Weights of a small transformer language model: a variant of Adam for these matrices.
Each number is 128 + 24 x the weight over its row's rms, rounded and kept within 0 to 255. Layers, rows and columns count from 0. The size above them is the row's rms in percent of the matrix's.

# layer 4 MLP gate, 704x256, rms 0.0528, rows 145-148, columns 128-255
size [100  93 114  98]
[[112 110 125 141 114 140 140 136 125 111  76 109 133 107 114 138 106 172  80 112  82 114 176 141 111 145 151 136 139 128 104  90  89 139 173 127  99  90 133 120 117 119 114  77  97 125 141  71 159  93 116 105  95 147 114 182 131 109 100 120 124 124 146  93  90 128 116 145 125 135 144 145 125 109 140 129  93  77 117 112 170 138  97 125 126 187 122 114 151 122 117 126 117 105 108 117 102 112 137 127 130 140 130 125 105 109 101 136 140 133  96 126 118 141 103 160 196 133 101 103 141 149 114 134 113 123 106  79]
 [132 121 127 164  89 131 116 140 139 139 119 116 143 153 156 146  83  97 179 102 124 140 182 135 177 114 139 148 109 166  86 123  89 176 121 146 127  99  92 149 128 132 130 111 137 172 149 110 108 123 113 119 101 133 150 120 107 124  58 136 130  95 156 152 109 135 134  82 107 163 148 137  88 119 127 142 135 108 130 132 145  79 123 124 137 187 131 136 105 130 139 130 155 118 111 107 112  97 123 113 130 169 149 105 138 122 117 102 112 130 138  70 115 184 140 126  81 109 140 110 102 122 151 137 123 118 107 143]
 [137 137 131 104 129 137 111 148 166 103 163  91 175 114 162 111  96 163 116 123 134 115 107 167 151 164 136 112 123 116 157 127 160 141 118 108 148 115  72 147 101 166 126 126 131 109  89 133  95 132 104  97  95 121 130 100 128 138 136 129 108 143  94 168 122 160 170 128 127 141 137 169 100 149 119 117 112 124 108 158 159 108 128 106 158 188 117 167 120  95 130 181 123 122 138 140 146 122 109 138 117 117 125 134 167 122 158 110 104  71 117  73 124 131 143 157 133 171 136 115 123 133 120 147 132 183 135 185]
 [ 97 133 110 162 132  99  99 110 116 150 144 182 144 145 128 108 111 124 124 120 135 127 128 146  94 101 100 115 138 141 101 125 159 103 144 140 128 125 105 134 116 187 112 161 135 139 132 165 127 111 137 156 173 121 148 136 143 122 113 104 106 122 133 132  77 134 157  89 104 154 158 137 115 106  78 104 136 115 143 140 100  93 109 116 123 124  83 106  94 106 135 126 101 145 124  86 176  76 139 120 122 127 135 139 101 107 107 111 142 123 129 121 135 127 120 133 117 109 164 146 170 119  93 127 118 152 211  91]]
# layer 4 MLP up, 704x256, rms 0.0528, rows 145-148, columns 128-255
size [ 99  93 105 101]
[[139 116 138 129  84 129 125 136 118 141 121 167 119 165 130 135 121 108 135 140 136 107 122 113 146 154 125 121 149 129  74 137 135 165 115  77 104 121 112 154 129 115  74 181 105  75 124 115 169 116 108 168 118 148 166 159 166 118 152 118 124 136 139  91 166 153 170 158 129 110 131 134 147 133 155 106 139 147  97 129 135 103 113 128 181 141 153 104 116 119 123 102 138  90  98 152 136 150  98  93 171 141 127  71 138 160 127 159 117  84 105 148 141 148 102 126 145 168 126 120 151 138 120  96 168 142 119 143]
 [114 141 100 114 147  92 116 117 137 100 124 104 174 106 127  99 158 206 112 160  67  98  97 122 128 123 147  84 117 133 120 140 122 138  86 100 109 126  92 144 149 104 166 143 107  84 106 130 116  85  85 130 114 107 155 170 170 100 145 104 157 144 123 101 134 124 114 157 127 114  87 128 144 174 161  99 121 109 108 176 142 149 163 108 102 124 127 120 122 127 102 121 101 132 117 132 124 132 134 124 147 133  67 146 119 100 159 129 110  89 135 152 146  96 155 181 123 148 128 143 152 135 143 149  96 141 124 136]
 [ 95 137 124 108 130 106 139 125 105 150 103 125 152 112 137 100 129 110 140 154 145 161 138 156 108 137 140 146 121 154 124 152 109 104 122 146 139 130 120  88 165  87 106 113  86 116 165 122 116  99 145 138 149 107 128 108 147 120 114 106 115 142 175 130 127  98 107 116 142 150 158 156 157 111 126 145 153 154 132 128 118 151 150 163  83 130 122 127 137 136  89 100 119 116 136 106 112 125 125 112 123 145 138 158 137  89  62  94 165 167 144 112 153 186 127 131  87  94 118 117 132 144 145 125 112  87 124 132]
 [145 117 112  82 125 171  80 118 105 111 151 130 122 113  85 127 115 125  54  95 135 136 113 114 118  90 114 116  83 178 112 108 121  95 132  79 132 154  99 118 140 159 158  91 115 148  66 149 145 150 123 113 109 104 101 159 110 114 137  93 146 176 141 139 122 122 146 134 135 104 124 147 120 142 123 112 161 135 150 118 117 129  86 161 113 135 128 112 135 121 140 150 127 122 128  95 159  91 130 115 138 131 168 168  96  86 114 121 113  81 136 147 225 105 161 140 130 129 124 108 125 108 138 109 107 109 108 104]]
# layer 4 MLP down (transposed), 704x256, rms 0.0528, rows 145-147, columns 128-255
size [100  93 103]
[[104 120 153 177 104 158 146 143 140 131 158 104 134 165 133 179 146  78 139 116 123  77 152 129 135 124 127 132 132 133 110  95 177 154 163 128 138 124 129  91  96 150  97 134 106 157 122  63 126 144 120 122 108  82 164 149 102 162 136 118 146  95 179 127 112 169 161 157 149 125 151 132 163 101 164 119 115 138 126 134 172  96 126 122 175 149 130 109 126 100 132 123 120 125 124 158 129 134 175 120 119 106 167 144 102 147 102 145  54 117 118  77 135 153 129 167 151 105 131 127  86 149 147 131 138 128 109 136]
 [109 127 119 125 118 122 110 161 119 132 135  95 123 141 121 112  31 186 149 136 104 101 148 101 149  98 143 112 123 125 118 147 113 147 113 113 102  88  97 173 114 119 107 108 116 107 134 112 107 151  99  96  99 117 155 168 153  97 118 121 170 112 117 137 123 137 105 106 117 122 124 139 106 181 155 126 121  92 127 147 111 104 147  99 141 174 119 156  56 138 115 132 117 136 110 118 128 121  82 122 151 174  71 113 140 125 140  97 142 125 121  87 146 144 123 172 108 143 134 140 145 129 160 142  92 157 119 136]
 [ 71  91 151 105  95 130 136 127 118 131 163 175 117 117 172 149 132 160 111 111 141 114 144 125 165 137 133 128 125 133 154 122 133 173 114 114 134 157  67 154 135 118 135 156 137 110 115  86 131 135 137  54  85 106 116  67 119 125  98  75 147 121 134 157 120 150 146  96 116 119 127 120 107 147 111 105 130 101 113 132 168 102 140  86 123 179 178 118 172 108  94 155  95 139 170 138 107 123  96 111 107 118 136 179 178 122 165 126 122 140 126 100 125 145  93 152 148 144 149  96 139 111 108 139 138 124 114 139]]